config.toml
d_model = 224
n_kv_head = 1
d_mlp = 448
vocab_size = 2048
norm_place = "pre"
norm_eps = 1e-05
positions = "alibi"
init_std_up = 0.0265
beta1 = 0.9
weight_decay = 0.51
schedule = "wsd"
decay_shape = "linear"
final_lr_fraction = 0.0
seq_len = 1024
doc_mask = true
Each number is 500 + 25 x the weight over its row's rms, rounded and kept within 0 to 999. Layers, rows and columns count from 0. Numbers have three digits each. The size before them is the row's rms in percent of the matrix's.

# layer 2 MLP up, 448x224, rms 0.0443, rows 114-357, columns 168-223
080:477511565502452523472496445530461527521498460476511511477512510524493463432476528508463497512498486534524500521496513522495523542503498474473482494491562489465472558483
113:498470486495505533503531481481524533484537508518510517471460463550507454517485527516487491488568496475510474532490496475474531475510494510525467501494502479466501550556
123:499512473518501485509526511500516495510516527499482493492497505527496466495511505509472531458520491477521513527518493574490496509515523501491455507477481470472481475486
088:481502488502512554559479482524487509474538525500475471478490513484538482483506476524519537565481492495545456486483478541479526554497524492497511505476485484481489516518
128:495541520497521486489490478507523526536519465524502517523512475471470500529507476473484479446532490538518516544512522512498483520553487454525527461509523475483503529530
094:520475512474490475505548502559474490472509521522501484475461492492535506497486562450511484491500514479497529522490470503475474506503498482489520489513519536528503515523
110:537535565558498535511465510495531524536508519480511488578494502519500471494502503482523463493505532505496521456529538502518523519497461503491514474514488483522441528487
111:495498509484498512521494486511498508507495481479495506482485495462538498499490510456507483489516506542512495549437583493532464525503478460485538498508493552474471477537
098:470488476497491515473529485507470504485542467498484515522514553515476482486477476471500478525495501467512492522477507532488500491549547492484530514489514486515498482527
082:512494490535493557447537469533501521542494514501513529498488456555506511534502497531511494504539479469532511492480504497458518545518511533487475496506495516513494444467
128:452527542519541516513499504521460526527507535491490484501506495509489514514517523478497518510510484556490524537498496505528514527544509450506464540524462484514464501525
116:463527503519489505511503522433440478514542494504473504519501498498544483484564506461580502469475488527521488492545505500451456483528485501488515513492495520473508530520
095:505521535533480512495500498533484536503527520560516520489470498428542470541503518482503490492482507485501505513504553476473534520513468517531467475467447507503505517522
091:468500516532497484519527472466465497495496468486517465472523476513504472542494549472540481496500490502553505548475505516459531587519457495506471490461506519471494497510
124:498529484506454549498531483515513502505516449512514532502496511498512471494474528506515463440490489505532548526474501480432509494532509467488488477520506521484488490512
112:517530517492475515494526481524496530494464534504502437457495504495486446511555512530494505495488542494535534523501522502489513496480510480488499513487507493469516479520
116:483453500518485485495499445509521498499531506491486527460513488484507529472508487496557501501494507487475482483436487528478529496527476467472520489504513486522465506486
084:525504506501494531532506563486533514518501520510505514486507504483507501520516503522495460502523524496493504519538533463528489507512473480493540532491501481472525513487
122:483499533523536506545531452523478519473500465483487534529472489491525521521514560490537447469526469473462527475495488483453469487504491470500533494445478472482484552539
083:529541499504529509452507478486506532530466484505491503491506486544475471547535475460500528477551511462497464520496527513507519492498487486507446470530524507511491526507
111:504526535538545496506512498489488520455509532467496495486483473518484499535494517532499502510525497528523492509518535526491447522526474477488515475483500547497489522516
090:507474472457520488478490516502569479473522487486505533476486456545505488522520532481506507471507458521492500488469519498447516499520509491452480521502521500498516488491
103:485471477477521490506496505493522519513485488527498520501509473524478476548543474504508525513508501531520524516471477493484522541527471514500480474458512509436497535516
088:516473458486497497500536494527555525500530505509516531490517530530525493513466484488516536484486507480535511522478503526530532555458481465481475508524512495501503486543
116:486559505525486495507482522482515491483546488502498508477470545494494483528513479459523461523523508467469564505439497541492485528522460494502492493534534493496520454520
087:476479473505529493491506459516488491513491479494504507541448483501543470505521524470510489500489491485567506509465511501527505491574461470479467477488531464563554498503
107:511526508462555465510516515500501541467488450518496534486495475463519460525496548497540503483507504538522534481459474573497469513507505478474465494486498537487494530528
080:525481535519475527563469505536472476511536503504488572487526493477488476518487505504516495539499513499496555519493555495489489527483497503479499507490543488502500496538
098:492494507531461500473493464508489483483520490492516521503496540490520517520515491506507498490537504495513480505531476480492502448463479492508465518528496462502532491513
103:500502504483530492474536562515496512496505492520481457493516513509539453497472487515492539491443547499534505497497488514450514508524512487570478514487484490534476508495
110:533470529484564482498517485432514497533524474523487563509471546523523491507482483485507487417514497461522492535479486519471483474483501486470504473507528461487470502483
092:490511507465506532521505491524501545489503456518492525443493474466497439477521451503462482476470486510498464488478530516553525440513490494540494503511509484476469496527
111:483493521511533510516504481533506512490531504512506492521481518446526484480517536483487500495456534488540483502507506506469507513493443498483509460475452513510460529522
091:480550521503477534526542495505473486453578485494494567519507494493538502470507480476504469523504468495522517517514487512464473499505545485466523548491486523489480482475
087:550499476522519489515480524522531492447509550513481521486491503496492511517491551475526472544456480489508530507485528503520448505490462483508486511479498494516511518556
090:510509504473469465520513482487534559477503464488469469536528506482474514474513482499484493492559513519506525496495489540530480504503509466487496530494534457461466517535
096:493468503478527515505508536492542554496482487479496460492515514510498491494502531490473562489514516492504503472479506594493520542503488497523426494483529471522520483534
089:538499521481546525540495483461528504503508507486506510493510544434501479500505554519514491504534508514488518500476493492525471492481454467505461499542484487463506501470
100:513485510484510519483496504530478520526534468484497471486467445533469511520487475536513522532534533510482502541527477503471496528550491494529523453490510532489491512478
107:494536562525514494494491504524462525490524485516485515491486523514510493529512488468501476499498551474495457510512481457538544478474485476505504522479486412515526495485
104:474514553484514468500466472440493516472494490526492438526503522480513533514558502506467485484480459502516495487503497484472504498497523506533487514481484482462517508494
106:485529515496510549569500496496459478518529467500506520477496494520492438496494482535488495526485463508472487556496516496535534536537514514496441500493529533500500485476
121:488515510503511496558505483469493510500507503510470488539521464538486470513491514501531501528515510506490480517449498470465522534561474480553521497515513506481475536532
088:489494535487468514504557476485502522496531521502512468491482436468544489497515522507518472509518441509529452489498522518472470539484500513478546510462505494487508532520
109:488502501531513519501512546489502482550514525479486513476451570496489443513509520504480496498475525491548529541510549546498502496499491478486483490524492498458527465530
093:493511492466510501511487507528468516513497482513467465514499521486533471507475511492493470494522534522492521458473526511501452521466490479481469510463456500496504499536
112:466491452500504524507540490523500506514515477474519504495440492464508534544531486483568503491494512511482494456528531520497505465507529481472528456495471488496518493516
087:511493485502505530536521460528475515532541511483498494522467516505485437490482499478525516469510529511532521531481497504510518479482544484444509486534534503494488488519
117:479513524504524509496478471477458536479555490548463492545533501525497499502475507495517495520490499517472465506492492489486487494525508501545486478487483498466450491511
103:507506482439504498513541555487572468535528485522451508520498494480494520549495472538488504461527541531528520481459508487474485449495502498447465515501496495499530489539
102:502558463496542470545514469466511505504537511543480528511499494487510506499440483477528513512532491499521481507507584497476536485509486521549537500498508501527505504529
112:463522537536485466528512500498481477481478441489478494513484503500485522461552503459514516483485530488496486511499457510472474511514486497511489522518541468504487483527
094:477469475514503519460490508505506471490505505524525488506545482543555478452496485474485469487528526474517451504452503515510466512533483510481520538496522464492458461559
120:482540506522482508519556471435502473476532512479508505521506511490500427482543505508505518486571485490531499527500519474473554513521500496509536548508494466507476480521
085:534490527455551526493476504485535517520536495529539503485527473515506493508454503500513517495543482493514553530502530512472527489511486526541486523534480501496554465512
102:519554557474518475516498496453522508501523527537476529531473531517513471485531477483460489502530500520516521515474510496518475469554552456517483482482511531470468498497
099:537525496491514507471543474563492537504475506506493520508498492525510512536502484489488441498525512511478511524465522509530471474492517486506476527506515496536447480521
099:465509518476497494503510502479523537536509482575505496493439495488532503463465557433520500484439529542482486514482536470516497492476519473471501514504495483525518509489
083:491494495501526482474525433498482498508467508536492508488489515500514477511513518498523493512490514524513485595466513496541531554485475483520486465526502538488481472489
114:531504492490543497526540507495525505520506483493467498461493506500570510491523486501533527488487498461532429469476521532494484558488463494522492519491546491467506514546
095:520508493500474489500502486482520542471488502515497484468500516473485459551498508468500543489508511501505485530510514519527483512491521504492455519508545488497498521497
088:518505499490481520519522493504525492489485508508513502431478482443492521531490492524473518478472487512488470501499510473517489509458509514521454490484527480529513444490
090:544486476449458493488520534524517503545536477532477500451455444482529483526485521466481507516462528479433489448531474572539455516523527440485502517474525509504516547503
090:505480546500485527522494484489507508477547505517476492487486463495467418502487506502491519492517501500487529484503505542474539489496508508493469510523522461491468512466
116:469511514492482469497512537499490528505501444496467526542513494480464489549515490460542487502531461511516508483528483498499460481514504485527507451454510516491547494499
088:460507484489507518489520498512486501520507466504500520567492463513528469485496498503474472525490459513531509490472531492510535504529459524518531493504518529441457538521
085:464505481480545550496493506509513521521482486480403509482470503484498492539523514478471469498482493518501468485500521511520495482536536485490492488489436507517541506540
124:471473509506551505503496499548507500489522519548492571475499545482536470499565505469490488522467528475496487541547490514483488468498503475491492483471485490498501455480
099:492528530477465522494521546488483568498469488498524468482512508498485449534486494529489483471503483532547487520483508541514522533492470496562497491485512444486494512494
113:464541553487499509504480496461520498501502514509496531517477478532526508532489534465497462488484555512534483515504527464488482512542518484506516503513484556504478542510
100:486511471474518474489486487463532536520513500524445526526503457489524468490499500466501482489515551489513465520537541505558554447514519471511513497509490479536493506543
111:466472484503504514502493478522470486488480502526502482507489485454528429501538509472495465489473500538499500548451529504459486476483516457494522472525502505560522528501
094:518500507440488474530522481438515553501519474496487487527458482503514487457491482472492487506545473507505524524511503469512511509498492490523483501460501469499503478523
127:471471537484508465471505499470484541506552557516507437502469502503533462484479502475504498506550484503492518525491508477493510487503496519506445507488455484483548520544
091:502498499510527543508528542505538485496545545488534504525506537517520480511506515491491497479490478469473517503472539523475505455534519501461499492528546492486513484502
094:495474518494560512471510470463515501506543503512488534494505509521527482469496491529490512458507521524487545500517511496509502513540451501538480496483506497496428488498
117:487468512473485474498494540483494516539493531511508550533477530512518484507489527508502505492516489508455472532508535504524524488527490492539495496515486474431535524547
084:522515525522527473506513489485561505535506498486521488521524519494521504483545550477507472503487482492457478538503485507520500498481480501505534503469508528525488491486
098:503528512521484490509495541469534518498533507509522497512518513514462499512520539461507515483476505490540511493500537533472452493524499473513460522459544492519515533494
085:524493528478494490490504499477500507464550519505480510466517518528488503525474533485486519479554511537493493512510535529468447518465489504484492500499476519422434504512
106:515496543458487464522521496464506532477491478514524484473513505560488532473530511495498499457489522513490540517465540457515519497541478479496458488471507490467485490529
095:492503473474473513478499508495506506492528493503545513469508485483469499505476500469505507473522517516496480528519477527484492476500487521478504534491557522544530484518
103:482470545485493512537518507542503518537483499492484501486478511504512484528521504464485482483512535457548507479467549517493474494497490492506517471496466469498514514560
101:432547560496516553483524486490468522505544470534507487521496471532508490512516515510523527499541454451498478500475520488475485467569501491514523506474480501498529507488
097:520518482506535475505465545502551539497538498537473510487506545532452483493527489481490520488493552523486522500514497515506475502518524491495440487520522484502503493499
086:515562522461495511572468521491486509533538468476472529499508492478493454473493498524482486492525481492441504489519506523526483459517504467500504527490539495456515518522
102:464519481500506502510497544504498506546514434506485492504516483526477481495477501511514496461515514484491517456507451473451515495547488483481508501511539524481454493512
115:515503474472535502482501465493522498499515462555445508493488525518517511522502484465455480507507530475511522479514492495510493485531528507493466558516443517475475509498
115:517559458484436486533519501495515523520517481482487506535520515477496488529491495507515451507501510528492481512479474554465467530466472480536516459486475492520499536472
117:489498501512508481475523501521511490466540488505505534487482469487500510497538535497487538492449476517488506484504510504456508509541476476547496498504501517467459518496
105:489511500492465491501569512505493523452532521497467494519485499465486484483522487462451474477556541524528506478532465502515493508544499468460481511470502438455529511520
103:468497448482485499520509491533482515516534498472515479488492471484518512512511478481532493514467494504479532459475474488450478524533498502501491534500508476518515458473
104:466524489510491497482527487433499500515584476568450487476493535506489525500510479497483500499490483477499500498491481536503520496525512500533481478493565495461490522518
119:513476486498547493503496518494478466465517469522489491495454475470503490494526517492505529450479497501433491462525505501487505513561490507514486480500505507506502497504
116:487506515509501520523512499522478494477507556499509486464492446498456509565532486519543490438487529503448537483522538495459529504519475488506505495454506505488510518496
116:517510497472506496485539506465483508503508487508471501513456503533520486484525450531512460492509498524529458525461520520501547484526489470534457461501512490487466526509
084:472500531520493512496494429467489482457517525501467471533514528494491500494543518491482534497477495479477485488426543491459506487524524483496478493533507506433482518503
111:476487514469519498489550467480509534502522479516479480507455485516539473481553482453506528514476491469548504522503499495483478518516515508517493530455491494460496499504
119:552568512525521581505486477463522527512518491521511502480477488489492485526505491491500508495606492519522504469541491518497506515470495501537500535533511489529470485517
102:515512501498506506546519503486478492473516473534504492443498505474503476486523489485487480502553560528487512444505535514544467497486500490452490544516491447492530503523
112:482500487517501477503502551466529483484531531493469505497506499491511529488538528481484505492444513515495515515484529518480458490503519475510527436515486505480492514537
127:499481444516497518525552522472537491526505496528477512517486502492466451530518472499483511514538449501496494507531571475511487482495475485495521490496512466521499562558
089:530486467501487497469544521530527490516554507506489512532501492538534491500508484523498487497542508497492520543522497534533500527476501494465536504466507527478490509490
098:498532502493489510513569470527535503495530491572503515509472501508526473543557492494514531510510553473533463495493511492489463467487527496506484516543511457477493501507
092:535534491520493531525487533522501502520523477499481509470504481493449460507482491482495567522511494531482511501512514577498518553524472488517500501477509515490461517465
085:514516529489520532514511489523483463466471481487468441500468509490517492513526487472495473494454539506492518501503517511472478489553500495468504459428491504544450492487
085:514513506458531482507499526482518491459505506486485524511504503467493512483517526479499493483527539493534487521506575489508452474512492475511538519456542512485537511523
096:496505481481534519475503520465500532556503457501476454519489456523505487504488470509504514450519504493475471521509479521490495509556526503475468484531513563496436525488
121:493510486508506530495491527396548506489533516491416479523428486496498487482534518513515484488534519507511500512526513535478457496501528513494493492486534536481506532549
112:443502533488450514544511498483499521501529475487501512505483484472478471533510530493473495494520556510492545498482542508466470504527500488551523506508461502480476486504
113:469516500450506523500530488489523528483555475518469532563506502501511522516528483486491519474519508476465493506520462523508478490517490509516467519475511485476464525501
093:528486509487523508503515506499533493485482479538527513459502545529527523491490532514507527488489524509536497505462491489449533496523516479476525483511497506493480473483
098:510472505480523469534538521488469502493508539520533479471499465482485515500489502474496487490512529485508509554493500475514472477502457491511529538484495496476507487512
099:529481502503496473534534529534499531509538523479541532489471478500550497487480527507456506471479494514489531500497514541528494521452527477490469478534463510494538478477
089:485448458499480511504521502483514467523539515517467491500497486484505488510477505523513473486446494518471531516482497529488517485549474470507496531477488491516536482554
078:464491530474538507499537529458503503531522514527488534493475519460518484521493517469488504470476523523518512523469522511457464507545492499485538512500496473459460525499
090:510469513500527462490527533496494531532512512491479456509469457464541442507485501527442529467483525478494520503523567493541505508534483484466517498506519496506517512531
095:449498456521489536516532488479490503495531533501486480460460516470496446522506542524481523487476535574474475492519514478549496536497531485536484470512486482482491534504
089:462490496528508493539524527497541468509514484521514512497496456477535460494565504494479535545484499534532524476504510510477454518507498474477520502514501504492479470539
086:519497496480509472483467517521586501498540484519430523512540518503486504510490521482541469504489472494513537501509503464499463453508461513491513488487505495479497527496
086:538536485479535536494500524501507531505542526485449507485490462520495503523481459462493499527526520496533497521484482487489505501517530475505498510477495486526476543501
091:523540516455491493499510529491554488499558466495490517519484502542529508522493484519532507462536454483540495551514453509512466513490471483467514477473502467486504511499
115:514490502484520481497454465475510489547499544496506497506501483451479502513562478503537549438490516547484510491499488519493514507543486468509527486518515503498496505479
091:496500514497522510519472503462483503482508562495460508540487554480514502464510511486519469486532589519511544492500526513506499503521497489483507491518528514455466480513
116:459495506486484480495481449464491499494511516517465494519530483478513487462463497491509512509501519492461501487508489495503505504514519501545463517471505451525505544501
087:482530502450488505511543525457538518504537498529480479526513517549529490526486526514449498499525478488519495531516518510505485496565515498503489527489483458511523520499
093:515471489484511505473500522508483530554525525560460505452452473508551491545518502510498497523505513475473489511501528522504530492499471495522530512528525480505507566506
106:488505492488514488534500495477529522490497491525542534508508553488478489477483490483532508498470495545452501543480456537496480508494518462502517506531494494508456506491
114:469489507494498524482493504488534488537582486537457510530504517483481488493579484460486537527539525494491519507496496502507452494512451513483447498495542506490491536532
087:468493472493495479465501511478501503527512554539494524496502437553525464532528489494480535466477520503508492506519540521489532526517507500502486520519539484453502496574
082:494457529550503559509506484491483491480474544497540498464501523454495477520510565499501490508491472502516521482493520474428459470468514492485513509525465505457510538481
080:510525492533494531513535477520531489517518525496515481464456518497505464476514503483560513487480473482511500494505462537469490490478513487447506477487468517499512537534
117:468529471487510510510544472547479522526576496489509482520484502494515470500490523506452481490504483464508510499540516534485490479496482499556486525498505491503490514514
120:549514424512499544483508534474525492431510486514458502492477510541476512511524495509520500527494516568504504502519508504513492497494507445525510474489520495522490479526
119:427507523480528491534513467505505502523506491528480565482478565533505474475487530468515488482492527516496491500519543466482506500499486483506499459519472477512470465459
089:536468482530532513502485524493464473521498472506475498475480522494441486496497503491503496534491519497512529489485571513503482518507507475487493461483492556469508510541
127:509524539493508521533532496499508535517509517543532484469456502495474503545525522516511495502571524494485549511475476498487473489495500493507446473508508420485501528536
129:474580470508473486512530506521488510528551467513508538517511470503525482497527477475507509502563486499486532471544514509506489490533483494483535501494486496517521498505
092:500532509510502510495463532515542525545513516529460510506501521498503491482490465471555481535505549500536516529526502533498487511524527480507494520478516484474526529485
115:480454476487524481495532517545515474536532529505502541504448507508505491502501519511481482474492542517454491535506512501494506509495523491516509520535446509478512476498
100:513493525495488502538528494479515508529532508515514476488540477485510504476524505494521483492482517544499496501509536498507497488491498474546495506510506431500527561492
081:551549516526520511476534507535536500519518500530548511506497540551477512501549488497526495468499482476482477508458522479498497507528463496510513502497548475483492506486
112:513527465453505534504565502487533496511522492483497430498481489517543432513480494480513500436530510449497479518515490526495515494515493491465458478516515484489497492530
091:467507476489488495466514436485471510526501505502521481480485509472476498503492485483445513509515548543497496533477559472484536479504493501517480508532533488461495492517
088:455562499524505491512439515516494448490490512512502480492512509489516531501553512445524500507483496512500510491516556517481477481512518470508515493511502451486528451485
100:470549481452476522527537510512479524540496463505490479492524480448539501534519510517501494499488470480527492495445484489492478490536513464521532543481482539504499512500
114:495479519512505496501531505492493474474484523568485481504472492546481495489527519514522503494536481513524482480453480509448456470523489478468509501479481520507486557480
091:506488525453499509518502520489474496482538480512556462480498514454548479460543536513493536481510501482507514525527468489500464475515509492538462517476502518445501464504
084:492519525456519503515561496454547516485518518518492458526491519503515459509520489498464515485491548484523481543522517512488548500518512487492536527462483506496517523505
085:479507524504480453491496502492464497507504515488503505502483483491476503545516510500473489469553513451514533479516531459491489448528514486495509511501533511471500528497
087:491478521490516446519516508497540529496529490500522456481503506520492524507521493469476500489505513501515526485486508536525497488522496464520477510474520529521494524526
092:503494506466529461521504452506478508483507495506491494488496470502525450485498549449469488479514497474484503476494468521475522520484460480531513499474502528494530515490
088:500534553493462510484460456442489494506498504497449553536492520502518502459502532516501501464530434525491505502510501494505464498509506472483507516488576496446506491501
121:520530495473535504490474494561466524514517461515491547467486528507526473494488489499485517514512490488497529515484495480516540522520477512528449450543467507473500489489
095:515537478475486529516511499443545547497495476513472518492515459502500482515515502476441507523514496502509500536471503521495504509548498509533509546508506518485516500493
087:481487545515520488501581477523518460536488488515467502510507510501515466491512477492538495494480497533503471483468512480484484520525519500510506506473488513492471508486
126:514466466482541527525546525514502504524519530512517542510504534489525515499484512548500509519484492530536525522472501497465509499510493511474488530478494511464484528495
097:480527544544507538517500467540499482504500520479470488513475515546511488503495493490507534544482511456515483482470506514479540483532484498494503514490514513465498528497
104:456479434486487526515517525512520500512511550527482527502470486443477493538545497495496518510471519511463505510492483486480513497511518495513475477501467477538496523506
108:501517548476494475504485503545514527510530502528487490463499483478492497485495537528507450512493528500474535540491496516537451502509529445525494497468512497509504477533
105:496534537502548541512495517524487493444487479515484504494491493494519517460535520427488491493519536486519517496464520489460448523542482495508484459513512507487485554523
092:546476494458530500504502508466528547493546491493515536491513498500458499455519506476472492488542512481503545505500535502474435518518526491473512503490548503457522498489
102:497525516544509478552506543487531506522516505516517445474497491502489485506479495530515505459488525498558543526497536573478510548520515487452455493440527470534504531502
125:512519502505510502517514472476455517495533563484521509521505518473539485509564509490513508449468500517495462483524537502482485496490467492467542479493484491485472510535
121:474515559497473512548522498493446520531498493483477534479479507487497496515461485531455483480470530493485500493544519479463459522497498472515496479495499462472497498494
089:516481459489508499523537511522491507469528512499507455488492507485510492539498497528495488487481532497507485510497505518492538474490468483537473530510487486522500478529
097:452500538525510505494498474522495485479512531503498551511529488521506469501494515478528503542521464463494499455467492519466520520555522465513505514521508509464475501491
102:460517507510537517468509528490474485504535511527492531502506512493509497481567475505494524485450538506480514512448472531514543482530544502484508491511517517488510522492
097:449467487521494510498502497527537481519494498520513452473497482541487490542476513499504471468543510514498449505470483481526505505516495485487470511505476475463496517499
091:497502502506491494521529501466528524468438533477499493487529493517488485475494503470457506515517497518504529497505511549507509517550469507536512489500505514462503541504
092:505507509534518484483502503484502476525514488506495492524498489507495519509496493511538475506490527526571451543468540528423559502521487485504483488484507482544502550496
093:518502533496483497549523536455473514481521516487492464520509517506504475499519499461462473537501516507509515489507528539470494537504511484498511521459497506443530542496
090:494494520526526492467497508477506531538469477509496498463513511495480466533494522464471478493497511486505482502482511505543494542539468499532454476484497513497508516532
092:461520566512534530516511464482507490520533529499489500522503477493506473498458511495478477501538498478474517491541582480446490464503512546521495509526451505507475533533
092:477505472454528489496544522503541513486517494528570502511502451494510489483528469492525490514500498527474514547488534502459459511503532517486499522497464500491510521523
095:501552528504530532488522489508481515511513521498478472514535487511525468543518502509481511500529504460512478504507495502450496496563498493521529547470479490488492524465
110:493495507464483466498527504502464512482507506537502516456441493465534464489543463432488529521510482569472500522529495520528522489473495462529480507529529509553538482497
091:528497527523505527519497497500506473491496513482540524520473484532495495496504487483523524522479507488502486515489552478465516543507456508500484466525539490500470497507
118:488523536473495503506508507463475506516523472535523532499474530484502506486531520502511511497476500537524525527463500492485489528480578489503485487486527482477462530476
081:525476481487552505485502529543512485454538484480507519530494551513506533552507526499519444523485505503497495536442535498508514493514480483487515485521475535505518474516
088:492469538467518564510481508498557515480484529530531491480515517464480496516506501472500484487493507526507500487476522510475521514502476498549480498485498433545502515508
103:536535496464519480531520532504515520480522514550474554514469507469499513518516503447492506520510470509541509482472521497494551498490512497526529511462492512480546500528
088:449495459497486544483536493468509525504505510525475433504506513477507543500552493491490495494477486524504513503475485478475496510507476473497475488484521497471490486497
101:527505458444555474515549480464518531488523499521523493499475494499476525454485489520518472499520512456531501543513522498532492516473440474491493519490514499485536469526
089:531470498505498455451479492449511515534545491519451525520521490505485487518495483455472484468515479489488530532478517482519468535538504512514469525532521525457501472560
122:475506518510585516516488508489461561476517508511538520530492501497511473476476507516484499492534453481479488519494528502513497492510485490531506512454446488498486491520
103:504495513523574507478497480489506537549526495545474506491470532498519475501503490485499526490459478487581464522475488485481500507515538500535464507479449508494503534474
102:476523483500517503480495459524471531488536500496458488506519480462530508511522496516491503513495505503490493501459504519526523533516536459505453492546495503487486495509
090:495451491468523522477460470521508512521505505517537531509504544535511489510498464491472487467461505509514525483462496544491490463520468488487497506488518514510477504500
083:461492509491495532524541509493459486470482489478511486490524481465510458510518504506488507532516476483509415476457534511460510527513528496511534559519505538476482511454
105:522557533453503501516515496502490445488503473543496534516481484524501514478498500497486499495541493501543546525468496498495490511503527459541530536473490511476486511507
095:450523491488495500492446487504500511506522548533488506511478538486455477454486514502486517532480539474490528512478493497519473465528517524485465473482509464478492507502
118:505527587523504477524488495518516575512509501514507515459502489544471509504507480500480462514525515541460551480544525482465515477516478492528506499519545464471480502495
094:557510514475520543494515459492525492555502477552464516499479523495539479491508517487510477506520522552472499476489503501462486494507482514505502512544519477488445500549
102:483506468492501525479489487442522479523478521502501500499475487490541542502501525468521519518479481461506470496431537560437490510503476499545516509502500529498516529536
083:504478504522495555535504480506464516463517514517511514490501466476505498509482508551473512508490453530494513483500484526519527462513493533524525530476510512483467517526
109:477555498462473498456538500491493519484495486538503579520463513510469484544510482493482523469466516489513499487493518497480523515516502500524455502526488509453506519517
094:504498548531487541520473489498478478483509475515509454486498468455504503495505532530488523476472478489521465496492492480495499475469511502508475485491484483508467556499
113:462512506492517515557491486473466507559520509500490513464476566485503473500519490460523537495532547490537530472494508530474459490501522461497496533515512502518489510488
099:500530533501508544504503492522490527518536462527455496562499565491486485513517512491507505503499516543499499495505508502518442505525530481519490483513475504459495541502
088:498539495491546516503484496501502516528541447519465517516505526516489474518462511484540499497508512529487473521502460502521505508568490491512472506537528447514486493494
090:496513494489492486475470500522496516495511465489499514494538498479453492499515507501467473516475480478472491545462500530520509520499470503549458504514542515507460504504
086:530480472505487482461529481474530525530513507523438464490517517514491460499495491481537505495526520526466574553540482522568484512526486484521506506515518494494471513530
090:467500492499491521523494531520504514549497511470516521494462465516535531465494498499537461514517528500506503555510487494511487506487479474506546495504502517499518453509
118:484482483487546487554505513512519502474495559498540515500480470515512471478571555497531499511511494559507458514538482489494431506533502485496533524495495454500505522549
101:502518467500501499461556515495498491491508496496539471487493470470517461549503516471525473471508497509510464476529478507499484494534488487535516511512435512486469553521
122:482502526451487518518532500466497544534474486487492513473480486468489489542490529499493493467539474496516517526443521550501491504484492472463439478509551526514508511506
098:456554537484507520514488495510509551514498497513457502496490534509489477529510498477484493481512518422481482463492495485494488506546511518512510511521538469469495497501
083:499500544477491491521546515504517508536499479466499508470454458484484509492533495494514499492503482548481511547540520495454524533488478502503525475485527532533499513506
104:479500547563546503502486479492438528515509521514480485497443458483517488494513528490508501508526527518550504479550499514497496509499477504521484504530519494511484498561
086:477453495480500496495497491483500516482526491516485484486470488481518448553517531475519467476485448515485497504490491487487508427479545510497470493520550478509513466517
129:465524482501490492495512503462498536496515491521473505475485467505493474523517467458508517477553505529528506451506456529461490522501500494499477494465505476509459493500
084:526450506510551547533485485525508507425490487508480500494515514513470468514501542542465519487481475495495525484469490533482484499499488510502469522493523457508489470483
120:510536505497462490550492544510467522452472546498524527520481465486524506481493548492494502454550504481479482517497439507450517506523450495477518495436506492496519540518
085:519513490473535491528488517484516526529543483495505467510489502511471485512529474505461544472491505450504453518507494525495532495501537498476468514503516443509540515478
089:499460498460458468497534500464471515497547476524508473450515502468484484549491488512484485492522479492505545462495490499502468467482481495518495507516529530512513497518
088:520464504474499472515508501510519501504512495538483494541501511521502553564507523492503486529482504477538509532481487468537491492471432514508486479475507475516542484523
103:484465494482526470531527521487522496523522522498500516475508486564523479461474507500466497485509493516530472500459502510494519560465498462524499502513462494503519542506
084:510502552484459526541551493514507436504510506496517488504462519504502500519527486509484519434488488525537535547494550487494487509491486479468518495488481527502464491514
093:448520531511563525497496497504529527496504503549508533521475530483504497493500531457511492444452551505516517493471477498558513476542541468520480545510504448513491481513
100:458487528476528538527521445480536472521504466520460482506490511499508505486530508502434518500501520498482497569493522494524511491548466510521464496510493530509477505536
090:513503510483539490490511502535476475482501474529492495467507481493509491509485501463516455492479509475508515497444531524481484506493497469502557552538478518475525528515
080:537487498521505524560545487554513495493506528485520488476441530511487481484492483519512517512509522510523543518480532557477513569490495481452528489499502523447447531509
100:499528489474503502493482478446516491491520480502436519465508495517510468474527478520508553435520443499524503530447503541509463499476508504524475485499482512526496526510
101:495543482516541495490489512495480492493506497482497507454450550490492503495511478478511518458515490488532502542456510496446503515532502476484484481470485502466455515484
103:485509479481544553490501526525507540514499504544516519459478519512477479497506526500482487505547500506504515499498492505556501476472504488512446495547502504464513498541
081:475507481519553490514500470464499474504491514525472473491420498438546494520538509443540499518505504517473478488463536501488493490532499470494489483490479468509523521513
092:519547527516490504462499463500552536462481460501500506493497483505464498475485480524529485506551455500491479526466509535511502512492503488516473499502515503482456523484
085:496484505525513536527503523551458511507560487491516507508487487500494498550483491520548503486504496447490486459502463517428516473495520498462478495497491479525479481504
107:471528517516537516491495475511497511511504533534466483516493528476534476505519488464478504492450511514517516492522529493460475500515501452494516456486522500486495523491
102:495504520533539502497539520462488469504501550513495470487482465471447488531478491509480521485516528522505480497531523539458531538472554472515488476440511540503489563484
109:497516502474502514497521468479498484487587508530524513550470502490542508495491493475523483506476531533498534506534481500500462489499474487499526473507528500470545492524
097:516516522511503486477460486518488510492528479527462517516499474534520506512484528518493490523518506533478501502478543509502492539473457501517537495505468504515472476500
083:526475486551482540519451509516476551544538497493483510509491491486452475510505508527512523522492545511532531498506509471494547520492450497494478525495485517524482460486
099:523537502455502524519527508506500498501470464485523472517501527487501490498473474498533472507477477494509488547473452565462509494495507450551548501506491545527459510510
106:510494495497491503473507513494545535511530485523532579481520524510488473490500545471523493453485529490528496433520482526486449504507487466461514519506508484481520504530
116:532480479458474524490544514491512455471523477517515529462476504509515470488544520506523531523523517525512477505505522533474457486495481503468490483504513504514505503510
102:492489506499533505503509534509525496503531474525481510529490501549489448490511542473502512499504476558525467491495533516514455541538507503488482497476503533461491554488
089:479553530485522489492520478497517510451497505491405533515503518484495464499498523488438553489511486529508449510484506544487471495542544490497482512510523505471506532500
080:488502552504464509516514506505475521489534501492496486514526510509528468475475521525495519508495498493511482492526517486509478585497509506522539533464521484473480503515
103:464510488503540541511483518499455506527527499520456492471505489517494455499485530504497502495500467503504467500513514496507480478478520503501473532510502490456526525546
099:504538473486543504498528526504504513544496475490499455477500480481475489547507467517504450500482509499500535499505507512461463487547539478491503562492494485542522509498
095:482524468456548487481496515529487473549504509495443495488504490487487517506490457454533531502549480510486524516479503515486492490471440496545532522519523534554518552519
106:517473514455573528491523482473519530503559501550499578518475521514527471494480501507516464501508529449513480523478500501498464514522456490487470520494485500476519468502